From a checkpoint of a small transformer trained on Wikipedia: 5381 steps.
Each number is 128 + 24 x the weight over the matrix's rms, rounded and kept within 0 to 255. Layers, rows and columns count from 0.

# layer 8 attention query, 32x64, rms 0.132, rows 0-31, columns 0-63
[[130 115 105 166  74 138 126 125 102 116 138 121 167 129  98 138 120 185 112  97 130  98 147  72 125 145 162 138 135 111 104 120 143 124  87 104 182 144  83 110 126 142 117 154 118 142  84 133 148 176 156 111 100 135 111 144 112 135 144 123 158 130 114 122]
 [116 135 141 118 106 108 106 147 116 148 118 137 152 120 111 123 137 141 134 101 139 118 164  89 122 139 161 157 118 107  92 135 118 118 120 116 176 109 106 133 125 132 175 122 160 154 115 123 123 117 101 112 104 136 113 143 136 140 127 126 119  92 117 109]
 [113 141 161 138  95 126 124 145  86 173 151 117 126  84 127 129  52 127 118 115 114 126 123  92 168 142 171 140 119 140 142 155 157 166  98 120 142  92 148 102 136 145 114 128 151 113 125 115 154 115 111  78 107 145 100 131 112 122 181 146 113 104 126 125]
 [110 125 143 102 126 116  90 107 117 130 119 120 126 118 154 129 133 112 141 118 140 119 149 175 157 165 129 151 160 166  95 120 142 114 113 138 132 133 109 121 103  89 173 123 138 149 142 133 125 102 108 139 130  88 144 140 153 142 116 119 121  95 124  95]
 [125 104  80 149 107 132 147 124 103 120 149 117 152 113  77 123 121 163 119 116 136 163 130  94 145 115 141  95 123 122 138 170 116 152 130 106 149  87 115 143 157 173  64 160 127 105 108 166 144 167 175 106 134 124 121 143  91 119 157 172 152 192 105 111]
 [ 84 129 139 107 148 181  63 140 187 119 123 164 147 111 164 114 132 100 126 137 101  96 135 130 147 172 125 148 136 132 134 142 140 125  74 148 118 151 148 133 117 115 111 122 130 139 142 154 119  71 133 152 110 111 144 139 179 152 132 112  95  83 129 106]
 [ 71 110 139 106  92  65 185 135 121 110 149 110 147 120 139 113 122 130 179 181 143 124 161  80 126 102 103 137 151 153 108 108 145 132 148  83 183 128 136 146 111 116 135 144  99 116 124  96  96 163  81 138 123 112 132 145 175 125 107 111 161 118  95 137]
 [128  88 132 130  94 151 133 171 113 139 154 105 158 126  89 113 107 125 131  97 117 115 137  80 135 159 133  93 138 129 162  87 128 139  86  97 186 118 112 130 136 142 171 131 171 144  97 101 132 167  74 132 132 134 139 174 115 156 142 146 117 118  84 124]
 [103 138 134 134 183 134  71 115 124 136 135 118 111 104 168 117 119  79 149  87 150 138 102 197 165 154  96 130 148 163 127 177 111 131 154 137  98  97 118 107 124 103 123 141 111 150 157 172 137 105 111 156 138  79 146 118 122 119 112 128  98 109 123 112]
 [122 118 147 115 131 131 129 146 159 127  94 145 127 123 168 162 103 135 124 112 105 148  98 133  99 108 142 105 159 117 144 127 151 137 104 171  95 106 107 126 140 133 105 111 139 127  91 134 163 127 181 106 126 173 106 105 123 167 111 126 143 146 142 122]
 [103 138 163  85  95 107 144 141 130 138 149 132 168 116 138 122 161 109 182 129 109 117 111  95 107 120 137 150 145 147 163 123 184 120 108 122 116 100  92 134 146 126 144  63 160 137 148 105 123  94 150  86 126 135  89 122 146 172 149 117 139 124  94 105]
 [151 131 121 134  74 157 136 138 113 138 105 155 145 130  83 145 120 176 102  91 135  94 152  59 106 110 143 165 134  88 139 110 132 134 118 124 170 136 100 114 135 165 149 156 137 139  75 133 129 126 149  96 111 134 118 132 153 124 141 110 135 133 136 138]
 [102 137 130  99 141 164  95 140 131 122 123 160 148 102 141 144 125 118 146 120 113 130 135 122 118 133 119 122 134 119 147 148 106 106 107 133 130 122 144 136 138 136 131 167 125 143 141 146 145  95 122 118 139 150 128 127 142 141 143 144  96  87 158  89]
 [108 153 148 111 160 144 127 171 147 140 132 169  96 102 161 111 119  94 125 171  93 115 104 120 123 103 138 138  82 121 155 145 116 130 138 143 109 129 214 127 171 147 134 125 128 121 154 107 103 105 124 145 129 149 143 124 164 117 155 101 109 101 132 119]
 [122 120 113 131  87  99 139 135 131 116 169  95 195 117 115 109 119  98 140 161 111 152 138 114 132 139 146  53  90 159 125 107 132 139 104 119 159  85  73 122  83 173 139 104 157 100 149 117 149 151  78  84 150 129 162 139 101 158 130 142  98 193 131 109]
 [154 129 122 129 117 138 145 144 113 143 118 123 138 111  95 139 135 149 151 118  98 148 115 161 130 117 148 105 139 111 116 142 122 140 129 106 115  56 123 117 135 118  94 135 142 127 136 148 154 135 208 105 125 125 137 118  63 147 144 143 150 154 144 127]
 [132 103 127 138 125  61 161 137 133 149 127 111 148 167 121 170 162 110 155 142 167 103 126 153 107  95 147 108 119 137 140  69 106  84 174  95 159 119 100 115 146 103 146  98 150  93 153  98 122 153 112  93 145 145 121 150 101 142 123 142 157 130 123 126]
 [ 88  96 132  86 121 135 121 141 145 177 131 134  88 116 171 169 104  90 154 173  74 167 160 115 138 125  98 132 141 159 156 129 102 136 143  87 117 110 164 171 143 118 129 120 137 127 117 100 147  57  93 111 152 161 101 143 171 162 111 156 139 121 123 143]
 [128  98 111 109 107 151 143 152 103 118 123 113 162 151  91 123 136 176 122 136 125 134 163  55 160 153 127  82 135  72 115 118 116 132 128  83 179 154 163 151 141 141 112 154 115 135  96 133 144 167 152 151 111 137 129 159 112 109 116 132 171 132  75 112]
 [107 128 113 157 140 125 145 146 163 130 147 139 118 113 152 102 116 125 140 180 115 146 111 116  96  86 116 110 104 103  94 156 112 141 143 123 109 113 142 138 132 140  61 118 100 115 106 124 124 164 177 132 114 159 129  95 135 111 137 109 146 158 157 169]
 [169 152 116 127 166 151 117 107  99 136 146 119 112  99 112 112 106 111 120  76 119 175 123 191 162 149 120  81 133 130 120 183 107 165 120 168  98 103  95 114 113 116 123 113 115 174 156 173 152 121 147 150 127 126 156 101 108 116 114 146 133 123 104  99]
 [131 154 114 147 146  98 152 106 157 127 128 142 112 127 133 126 135 113 162 144 157 114  79 145 100 109 140 148 132 128 133 120 159 136 156 137 105 108 131 101 144  85 117  95 135 131 113 118  83 121 159 147 132 121 130  94 137 106 140  97 141 115 141 152]
 [102 127 135 155 129 186  79 118 107 138 161  98 135 154 113 116 114 134 146  95 141 166 119 125 150 118 126 157 120 153 134 141 118 142 143 115 153 156 151 132  83 115 133 150  96 130 117 108 107 158  74 152 123  83 116 134 141 131 128 132 120  97 152 170]
 [143 119 106 136 108 114 110 149 106 125  95  91 144 134 131 148 120 166  72  76 144 149 134 124 149 124  73  99 136 123 109 124 101  93 104 127 143 144  91 122  93 146 130 138 141 156 141 165 152 171 110 123 129 146 150 128  69 178 126 166 121 149 132 115]
 [155 155 128 120 111 130 195 128 139 126 135 128 115 129 122 140 101 127 116 151 114 125 149 125 102 102 108 162 113 100 107 120 172 149 152 136 117 141 144 112 127 119  70 132 101 127 133 107 149 105 159 137  95 143 109 123 166 119 125  88 134 144 157 163]
 [174 160 143 132 127 127 189 154 104 128 153  95 125 128 104 107  81 135 119 102 146 117 122 106 130 138 116 148 103  76 122 118 136 145 118 111 137 132 153 101 112 112 129 122 132 166 126 110 133 158 128 181 110 133 128 149 122 126 130  76 128 102 119 153]
 [104 132 128 134 191 143  37 104 114 136 116 132  84 129 146 120 144 125 122  90 133 172 133 200 191 173 141 109 131 146  96 169 106 136 156 161  99 155 138 126 114  78 142 133 117 118 188 145 126 112 105 136 111 113 153 143 112 132 116 156 127  78 113 104]
 [145 113 140 123 140  84  98 130 117 106 117 166 150 131 115 114 142 181 120 128 112 137 146 151 116 161 206  82 158 146 143 125 115 121 101 150 113 125  86 150 125 110 139 162 144  97 134  99 106 134 123 112 142  96 142 136  92 124 127 141 138 125  76  97]
 [132 131 128 164 151 118 121 105 128 102 125 158 140 114  90 105 142 118 131 135 133  94 130 156 131 146 137 133 110 190 135 137 158 116 155 137 148 118 133 117 153  98 143 128 135 117 149 139  96  88  95  96 109 127 148 130 165 114 136 143  95 114 129 109]
 [138 159  99 135 146 122 146 120 174 127 136 153 110 111 145 106 136 110 130 160  96 145  99 172 101  95 135 137 121 111  73 145 115 140 143 150  86 103 128 111 120 106  62 110 122 127 133 150 115 133 179 161 136 123 161  92 123 137 129  86 138 180 164 144]
 [142 116 108 126 117 162 122 122 117 119 122 126 152 120  98 163 106 146 119 105 108 114 147 109 131 153 118 120 136 105 147 117 120 111  98 100 161 140 121 145 138 140 145 160 122 142 137 152 157 130 120 154 167 144 113 136 153 136 127 136 121 109 107 108]
 [138 116 196 129 114  85 176 128 118 113 126 134 153 162 124 111 127 126 131 148 175  99 164  87 120  99  97 126 122 139 134 102 128 111 161 113 147 178 121 145 128 132 130 128  82 102 149 124 127 180 103 130  84 111 104 127 133  84  98 120 106 123 109 145]]
# layer 8 attention key, 32x64, rms 0.126, rows 0-31, columns 0-63
[[163 176 101 150 118  98 125 165 160 131 101 135 164 127 115 149 169 113 118 108 157 122 113 154 117 155 113 119 102 119 127  78 109 142 102 119 172 123 119  95 151 115 145 110 170 127 140 137 103  89 116  89 142 140 111 125 103 147 150 135 138 136 141 127]
 [154 190 114 142 145 109 126 168 163 105 120 129 162 128 111 129 172 109 119 129 124 118 107 128 105 131 129 146  95 127 126  95 135 146  91 116 143  89 127 123 153 118 115 102 149 135 139 120 131 120 130 136 120 157 124 125 150 157 157 106 108 130 148 126]
 [177 109 142 123 160 127 155 123 121 145 125 106  90 139 101 142  93 141 143 138  82 100 113 116 128 133 176 140 162 193 108 116 112 177 132 121 155 101 147 153 161 103 119 107 140 157 115  81 121  89 131 117 101 160 124  96 114 147 125 126 120 161 110 139]
 [ 95 180 145 156  96 137 105 141 152 103 143  95 118 145 120 142 143 142 171  98 119 153 121 114  95 133 151 115 111 131 133 138 135 146 118 128 137 135 152 135 103  97 110 136 125 131 146 147 129 118 153 109 118 142 137 152 139 120 145  95  70 119 162 142]
 [189  70  99 140 189 141 120 109  89 160 105 127 170 129 124 140 133 128  81 115 139  99 116 142 129 158 111 102 120 133 112 108 145 111 131 141 163 105  94  97 130 173 180 110 167 140  95 145 139  91  92  99 128  80 111 111 132 169 127 149 185 141 123 110]
 [ 71 150 152 117 119 134 140 149 109 124 137  96 146 120 164  98 101 125 159 151 124 163 122 114 153  75 141 133 153 105 102 128 114 143 150 112 119 181 183 119 125 117 101 142 102 152 109 172 164 115 141 130 124 130 119 125 135 107 127 106  73 120 146 156]
 [122 160  81 119 132 128 121 111 166 110 160 166 184 139 134 110 164 114 141 121 151 112 110 133  56 159 124 148 110 119 115  99 119 125 124 102 162 126 108 110 107 101 159 110 167 145 135 115  96 115 117 112 121 162  99 147 154 212 121 100 111 137 180 131]
 [144 196  80 147 127 144 118 160 167 127 128 128 154 110 135 149 151 121 129 118 148 104 111 148 105 150 136 167 104 129 151  50 142 108  73 121 142 105 134 113 136 115 134  93 183 133 133 146  97  83 119 106 106 159 110 131 110 163 132 132 145 138 168 126]
 [ 87  82 166 136 139 148 119  99  90 116 118  82 101 151 118 124  77 163 118 123 125 145 145 108 168  96 148 105 146 139 108 182 137 144 170 147 115 159 150 164 102 101 123 154  90 121 116 126 165 153 162 141 117  85 138 144 153  88 117 138 105 111 138 138]
 [105 123 147 110 119  85 166 132 137 122 124 145 159 120 148 137  96 108 140 129 124 120 115 146 119  83 163  99 138 126 138 144 147 126 131 160 132 133 151 141  98 178 130 113 144 123 118 124 147  97 128 104 132 126 143 149  97 170  57 162 100 153  59 135]
 [127 194 122 102 128 121 154 133 128 116 137 152 190 120 130 120 146 125 159 111  94 105  92 108  77  99 158 146 143 121 107 135 151 160 112 130 120 115 129 119  98 143 129  61 179 130 130 106 133 146 133 128 102 151 146 106 130 181 161 112  98 166 118 117]
 [190 183 120 144 132 100 124 166 163 124 116 129 131 114 137 135 174 101 100 124 138  98 118 152 120 153  92 135 109 123 119  70 135 156 106 106 139 106 126 110 169 134 135 102 151 127 170 134 128  92 118 134 148 152 105 153 116 148 131 140 117 141 112 114]
 [124 129 147 113 152 114 130 142 122  87 163  96 150 121 129 129 147 123 121 141 103 148 106 109 143  97 149 147 125 118 135 116 118 139 115 115 126 144 162 124 124 149 107 112 160 132 149 142 159 102 120 165 119 123 116 131 130 128 121 122 116 140 113 133]
 [130  88 129  87 164 159 172 115 110 134 150 137 107 127 137  90  97 128 131 170 102 156 145  99 155  85  98 163 176 126 101 164 125 130 149 112  98 136 143 153 146 118 100 122  96 150 102 113 124 147 135 188 115 116 135 121 140  95 112 132 134 147 108 136]
 [131 147  93 135 139 140 100 129 156 111 119 137 180 121 128 124 151 132 162 107 120 105  97 142  97 171 187 121 149 134 142  80 168 113  64 132 121 104  56 136 110 132 138 114 169 168  93 147  95 109 111  84 119 140 149  83  90 191 141 114 133 149 149 127]
 [142  64 143 120 177 114 141 117  98 153 112 120 121 110 127 120 145 138  92  94  96 134 126 124 156 103 138  93 136 153 130 157 164 146 114 158 129 129 136 134 165 145 149 138 135 123 121 131 146 149 135 133 121 112 139 128 117 111 140 131 166 137  96 108]
 [125 180  84 138 111 144 114 134 147 125 122 153 171 135 117 132 149  99 146 117 137  97  97 142  64 142 152 108 104 133 166  96 132  92  75 125 137 100 106 122 139 157 131  77 182 116 160 112  84 131 159 106 124 143 148 135 112 171 135 120 141 105 157 140]
 [ 95 133 135  95 155 143 138 111 163 112 170 125 144 151 145 173 141  77 162 134  88 125  98 108  77 121 138 170 121 127 150 115 128 105  95 127 133 138 143 120 103 189 107 106 149 145 143 112 110  53 142 127 135 151 104 115 166 211  77 101 106 128 161 132]
 [149 147  73 151 146 104 114 136 169 125 131 151 170 100 130 146 210 106 127 129 140 118 117 147 110 149  98 153 101 116 144  73 114 100 133 109 175 111 134  83 148 137 153 118 151 130 137 139 110  87  96 125 115 129  87 130 149 157 148 129 162 117 148 127]
 [114  44 132  94 161 118 163  97 110 155 129 162 158 126 136 110  92 133  92 153 130 136 148 127 142 120 115 125 165 119  97 151 124 127 149 148 123 166 111 140 132 145 142 144  94 130  78 115 135 168 118 120 138 107 127 105 137 133  98 137 135 137  91 135]
 [132  62 175 133 156 137 132 110 105 129 111  97  89 124 116 148 121 163 114 112 115 136 154 113 176 113 144 111 140 131  97 189 169 152 161 127 119 131 140 154 109 120 130 169  93 127 114 131 149 160 131 158 117 106 129 122 116  83 138 147 123  96  85 130]
 [131 111 172 103 148 146 133 102 108 160 125 138 125 125 128  92  86 134 129 135 119 148 141 133 147 108 119  99 151 129 116 177 143 163 160 148  96 131 131 153 115 106 133 122  77 100 119  98 131 186 153 124 132 114 141 123 123 103 129 142 127 137 108 125]
 [133 143 123 137 113 120 115  75 118 126 114 102  97 136 125 168  93 152 101 125 181 138 147 111 142 146 138 161 109 151 126 114  78 133 139 124 135 141 143 119 133  95 112 171 131 152 139 145 123 133 136 108 117 123  96 138 148 120 135 137 131 111 161  85]
 [119 157  71 178 125  93  89 168 152 111  92 117 121 130 119 146 156 140 125 100 154 105 124 156 132 147 153 115 110 132 139 121 111  88  94 153 146 112  99 123 131 150  92 150 161 113 146 169 154  99  97 102 137 124 105 154 127 155 109 161 141 119 115 146]
 [106  68 160  82 129 127 136 113 116 152 128 161 104 125 139 106 114 130 127 134 113 115 139 123 142 127  93 105 148 120 104 159 110 153 158 102 100 131 148 129 147 123 152 168  80 143 135  89 139 154 119 122 159 170 122 125 145  91 130 142 109 127  83 137]
 [152 106 138 115 148 121 130 144 143 149 101 150  99  95 115 124 133 167 105 124 127 111 157 140 164 121 104 132 145 143 114 134 120 144 144 100 104  90 168 141 148  63 126 152  84 119 127  99 111 189 117 162 131 152  98 132 148  79 146 146 150 120 110 142]
 [110  99 155 168 133 133 112 106  92 125 126  78  85 152 107 148  99 149 136 131 129 159 148  93 166 104 122 109 119 147 122 196 107 125 170 147 141 146 167 154 130 122 105 181  88 135 111 152 136 145 147 149 100 124 138 121 129  66 131 129 113  65 131 125]
 [170 161 119 158 118 108 125 145 101 121 135 129 110 110 122 112 138 101 164 100 152 134 107 138 129 135 136 139  94 142 153  98 162  91  88 134 190 129 121 124 112 109 161 122 170 133 121 155 116 116 136 133 121 120 146 126  65 129 147 104 117 115 162  96]
 [130 134 169 160 124 195  88 128 119 151 145 115  98 133 112  91  63 139 153 135 124 130 120  92 146 150 143  95 132 107 110 151 152 158 135 110 122 128 115 116 147 109 134 116 136 142 112 111 128 149 164 129 108 119 169 105 112 111 152 134 118 137 170 110]
 [114  58 145  89 148 137 145 121  89 151 116 141 122 128 133  92 100 144 119 127 121 154 146 111 147 111 113  92 160 124 105 168 148 138 139 146  98 140 118 154 125 133 128 156  68 122  94 130 149 169 128 128 140 105 133 119 138  88 119 141 119 126  86 116]
 [147 168 118 130 118 134 107 163 156 107 136 116 123 117 138 163 197 126 123 127 138 116 108 153 124 138 120 139  95 128 144  86 126 113 116 107 136 122 145  94 118 143 140 117 176 127 159 131 118  87 132 139 130 122 110 131 122 153 142 134 126 125 144 148]
 [110 150  86 138  81 111 127 116 169 108 133 158 145 134 130 120 125 115 147 135 174  92 117 150  71 165 117 136 113 109 153  81  96 109 129 104 170 137  88 113 135 117 157 123 167 153 152  93 112 125 101 152 108 155 121 162 133 142 151 113 132 127 176 151]]
# layer 8 attention value, 32x64, rms 0.112, rows 0-20, columns 0-63
[[141 110 112 161 111 141 115 129 131 121 172 134  93 148 115 135 146 153 110 118 105 185 145 134  72  96 142 163 109 138 130 126 163 192  88 141 111 128  71 123  98 145 119 113 141 131 167 203 103 147 102 153 128 140 119 103 116 117 108 179 104 123 132 151]
 [136 127 171 101 157 128 132 174 164 142  96 115 129 116 109 158 131 126 126 127 150 132 140 132 120 119 136 128  86 119 160 130 125  95 130 139 119 116 112 111 132 128 113 133 113 143 138 107 153 125 125 104  79 141 132 172 126 103 100 112 102 135 160 120]
 [119 122 145  88 114 116 116 109  93 173 133 115 138 121 137 127 105 143 110 103 125 141 133 145 155 120 101  75 103 160 102 145 133 189 153 165 114 133 136 149 117 149  98 149 131 110 136 141 106 156 131 133  64 170 126 135 150 128 124  90 170 102 143 131]
 [159 134 133 138 146  84 120 122 146  72 125 118 113 142 144 134 133 139  86 130 166 110 157 105 143 135 134 121 117  99 123 126 104 140 100 132 150 137 179 128  98 151 142 119  80 164 163 161  79 149 164 135 111 135 159 105 164 116  63 125  74 140 140 110]
 [130 131 162 111  97 108 151 164 139 150 100 128 149 110 120 116 135 115 165 156 189 160 133  79 154 141 105 137 117 158 134 117 130 131 127  95 122  81 130 141 133 119 120 131 115 183 108 153 157 129 139 100 145 168 172 134  97 104 142 109 116 109 150  76]
 [141 142 138 123 122 116 134 114 143 130 108 144 106  91  89 139 118 146  85 111 156 126 141 115 103 122 122 196 133 162 147 125 131 109 140 134 128 116 156 147 104  83 145 114 138 170 112  96 112 131 133 102 168 145  89 141 123 177 138 154 118 116 108 164]
 [132 135 130 168 129 124 116 137 111 107 105 118 168 171 106 102 139 127 145 122  91 132 125 153 139 128 169 131 101  90 126 114 111  89  75 122 161 111 168 158 113 127 114 176 125 181 117  85 158  94 121 118  61 105 144 139 101 150 146 150 124 164 112 165]
 [123 128 136 132 138 125 117  81 109 166 152 142 104 101 151 111  93 125  92 102 167 145 131 106 145 131 106 135  82  78 112 146  92 135 121 147 119 162 132 132 151 161 137 177 152  94 106  87 161 119 141 153 102 130 119 139 103 121 170 140 123 161 141 131]
 [146 131 111  98 150 111 129 129 137 127  92 114 154 142 144 110 132 155  71 128 169 117 133 107 140 138 136 133 112  94  77 124 138 141 119 155 137 120 167 139 127 146 100 130 121 172 139 126 124 151 117  89  56 136 154 135 142 120 134 118 108 149 136 103]
 [139 136  89 145 128 130 134  99  93 106 166 117 137 163 153 129 131 157 118 120 126 131 141 141 126 135 143 128 110  61  98 118 131 121  93  87 143 146 136 149 122 162 127 134 113  91 146 103 126 110 133 147  99 107 144 156 116 135 147 112 147 133 160 169]
 [125 122  93 145  94 117 104  92 119 119 148 117 118 130 138 115 147 137 169 138  86 128 117  98 108 118 131 111 119 160 116 137 111 155 134 120 135 148 134 168 102 144 107 151 134 136 141 139 128 157 142 144 183 137 104  93 123 119 138 176 139 109 130 169]
 [104 132 103 115 154 183 149 167 146 127  76 119 116 147 126 146 106 116 126 165 140 115  97 129 115 143 110 132 132 142 130 141 159 112 157 122 112 123 108 111 145 120 154 109 147  89 155 130 147 132 138  88 161 123 114 111 135 111 138 114 113 115 119 110]
 [155 124  72 143 130 168 107 161 141 102 109 148 101 101 115 146 146 122 158 125  99 137 124 137 111 156  96 177 147 126 138 124 174 115 142 120 135 132  84  88 122  91 147  95 122 124 114 134  68 114  87 101 230 133  92 150 132 193 133 144  93 146 124 100]
 [164 127 143  82 125 127 129 122 102 145 155 119 118  98  90 117 174  89 141 138 100  77 138 131 146 144 151 121 121 150 135 121 116  95 145 133 121 144 137 144 113 113  78  96 130 164 127 123 156 123 129 139 170  88 120 154 129 138 129 113 177 102 130 141]
 [176 133 158 137  87 130 127 151 137 153  98 135 108 157  79 123 145 136 110  95 109 146 132 129 146 108 129 129 111 116 152 163 130 116 158 161 113 116 164 129 122 125 119 141 115 116 136  65 154 136 143  66 106 116 112 139 105 123 146 159  63 140 119 190]
 [155 125 121 149 162  94 133 122 116 100 108 114 108 148 136 135 141 162 141 106  86  98 144 106 109 127 129 109 113  92 137 114 134  85  70 111 140 142 129 119  88 178 128 159 109 118 197 159 154 126 171 148  79 140 164 156 178 113  97 110 140 121 125 106]
 [165 136 172 157 163 112 129 156 167 100 104 115 129 199 147 130 146 100 156 106 137 123 118 102 133 114 166 128 160 105 153 141 133 131 125 130 149  93 118  92  94 116 156 161  92 158 116  81 113 141  88 108 109 118 140 142 152 102  66 100  92 147 103 131]
 [118 134 100  95 181 149 138 132 148 116 123  99 155 217 123 138 108 166  84 151 146 104 112 115 105 113 107 164 166 144  86 143 112  93 126 113 150 133 153 117 145 112 128 103 139 105 167 166 134 153 152 125 130 100 127 144 110 111 117 122 149 113 114 105]
 [115 143 131  99 148 113 141 136 130 122  64 129 152 135 140 116 112 139 142 158 135  78 114  95 129 119 173 101 149 138 129 115 117 118 142 109 143 118 116  98 140 128 139 144 124 139  83 118 138 108 107 169 107  90 172 141 119  92 156 104 180 103 143 118]
 [104 125 137 135 106 137 134 163 100 106 183 137 141 130  94 134 183 110 154 128 118 159 109 153 179 127 106 113 153 116 179 155  61 123 146 133 126 123 133 104 112 119 117 119 143 108 127 133 142 121  99 129 179  95  94 136  86 128 163 128 116 119 152 143]
 [144 133 151 111  83 107  95 156 105 127  85 137 183  97 122 108 147  98 170 151 143  96 122 147 168 155 140  94 144 152 139 137 140 115 151 111 148  97 121 149  96 130 129 156 133 181 127 107 109 123  74 141 133 137 158 117 131 172 116  65 137 159 112  81]]
# layer 8 attention output (transposed), 32x64, rms 0.109, rows 0-19, columns 0-63
[[113  92 158 109 136 139 145 127 136 164 148 117 123 125 124  98  82 160 185 133 132 157 124 115 130 121 130 134 117 127 114 129 154  92 139  76 142 135 231 152 137  37 135 130 142 117 121  59  93 134 159 138 116 118 112 139 173 139 119 102 164  63 149 151]
 [ 99 145 134 123 120 110  80  99 111 101 121 123 131 130 112 123 124 146 148  90 106 148 148 112 149 173 144 103 171 122 112 142 125 155 126 126 114 139 120 130 115 144 123 172 130 143 122 165 126 109 146 143 154 124 126 120 117 143 137 136 147 129  99 106]
 [ 98 114  83 126 129 143 120 157 171 129 112 150 134 136 148 132 154 115 157 149 122  99 112 134  77 130 149 163 116 124 163  79  99 104  80 114 136  98 145  97 154 145 129  94 157 114 141 132  85  91 146 103 158 122 148 137 122 168 123 179 107 130 161 133]
 [116 155 111 141 142 114 125 112 122 148 126 159 142 135  63 136 179  73 160 108 123 142  96 112 100 134 139 123 147 145 153 117 149 126 145 102 178 132  71  86 171  96 141  92 180 110 113 141 113 107 133 103 117 162 121 108 126 156 133 151 139 108 124 103]
 [152  74 129  87 129 137 106 160 112 115  81 136 106 110  90 124 124 148 136 103 131 102 148 131 128 151 159  96 161 125 155 169 187 140 139 152 111 144  79 123 129 160 127 132 160 137 133 145 142 121 133 139 115 114 132  91  85 131 132 150 125 152 106  94]
 [138 107 152 118 124 152 171 100 138 108 126  87 121 134 111 144 137 136 130 133 160 150 133 125 130 153 122  92 121 112 139 122 143 169 166 110 111 169 156 114 114 130 142 162  82 116 141 158 120 127 116 168 151 116 134 101 136  62 100  90 136 106 174 122]
 [127 160 137 121 153  84 112  97  85 127 142 178  53 131 174 142 146 116 114 151 159 158 130 124 144 119 107 123  84 141 115 155 141 108 163 143  88 176 118 145 119 134 121 116 134 129 113 135  90 144  96 169 155 145 139  94 150  83 123 115 154  74 132 138]
 [106 128  99 113 106 125  89 156 169  91 151 153 179 141 169 143 156  86 119 147 121  97 122 150 112 152 150 155 125 124 134 102 130 113 108 130 104 126  89  95 129  90 126  97 140 138 119 125 119 120 124 121 119 135 135 136 162 188 134 114 135 128 171 147]
 [102 107 142 156 105 104 102 100  89 119 117 130 122 146 169 158 180  89 140 131  96 150 146 119  96 162 148 126 117 124 158 129 134 130 139 137 119 112 115  90 142 172 150  96 148 127 118 130  94 115 133 116 125 147 139 111 143 140 131 152 142  94 108 132]
 [ 91 150 144 109 158 115 136 111 163 137 122 153 125 153 146 105 130  64 119 189 114 114 142 132 112  99 126 153  78 152 138 131 145 105 162 147 117 130 136 125 149 117 149 131 147 149 108 110 106 115 105 109 129 136  95 137 152 128 112 142 131 140 132 119]
 [144 134 114 119 148 150 177 155 136 135 134 126 104 116 126 109 142 110 139 127 178  92 113 164 108 131 122 157  91 154 132 112 148  88 110 124 133  80 136 122 139  86 142 102 153 113 137 113  98 110 116 127 113 119 126 144 142 144 121 139 126 109 149 159]
 [136 109 169 131 114 130 124 131 114 137 135  73 136 125 120 123 102 152 117  86  96 140 147 133 155 125 135  96 146 132 108 156 100 162 119 140 110 114 125 126 114 186 119 141 104 169 114 143 169 148 127 131 130 114 125 156 107 131 138 135 125 166  88 146]
 [134 126 202 132 121 122 155 104  94 118 155 113 157 119 119 130  82 169  91 121 143 140 154 110 155 102 131 116 146 117 133 164 107 167 167 106 133 168 169 136 118 137 128 178  88 132 123 127 163 154 142 126 107 104 116 126 115  34 128 103 135 114  96 125]
 [107 136 109 149 130 109 155 113 132 105  98 120 121 134 126 146 124 133 144 138 195 138 158 154 105 148  86 120 110 128 141 136 112 105 142 117 168 108 107 125 105 126 135 171 122 112 163 135 105 138 112 155 116 131  95 112 114 125  96 142 108 147 132 141]
 [117 143 124  93 183 110 119 114 138 109 109 124 126 150 147 147 181 159 140  87 146 143 137 152 102 158 128 135 131  86 104  60 112 133 103 114  93 161  96 117 108 135 168 133 125 152 126 152  86 126  92 187 140 136 138 121 144 157 143 115 175  69 109 140]
 [104 184 155 104 116  84 111  87 142 152 126 132 116 148  80 127 126 152 164 144 132 168 125 125 157 133 142 113  93 164 128 132 105 139 157 145 162  77 112 144 168  94 110 114 150 115 101 125 135 110  93  83 139 126 133 101 135 173 136 156 142 113 127 115]
 [135 186 109 112 136 132 101 147  99 154  96 152 114 127  89 136 178 169 140  85 110 119 122  94 156 120  92 168 154 125  78 131 113 136 147 144 106 166 108 124 131 148 113 120 120 126 117 163 181  89 129 110 120 137 120  99 146 143 175 143 134 131  85 102]
 [143 158 148 175  79 120 136 110 118 141 131  66 100 123 132 122 118 121 143 107  67 163 149 161 115 138 100 101 119 114 159 114 120 139 136 125 117  87 156 125 133 200 138 109 121 176 125 121 160 115 116 142 149 127 110 118 135 157 134  97 130 165 104 134]
 [139  75  93 134 101 138 114 133  88 116 131 106 138 105 132 139 148 149 121 128 119 134 140 116 160 128 126 126 127 134  97 144 134 117 155 171 140  94  96 158 114 172 132 125 122 150 150 135 189 122 109  95 143 122 121 123 141 160 131 140  92 166  97  89]
 [149 169 125 102 152 127 144 161 113 131 129 190 138 124 150 118  98 134  90  74 140 142 129 177 119 136  95 117 159 122 130 108 110 122  93 109 134 192 120 161 127 139 136 190 104 149 140 119 138 110 132 172 129 123 116 138 107 132  93  83 109 109  92 139]]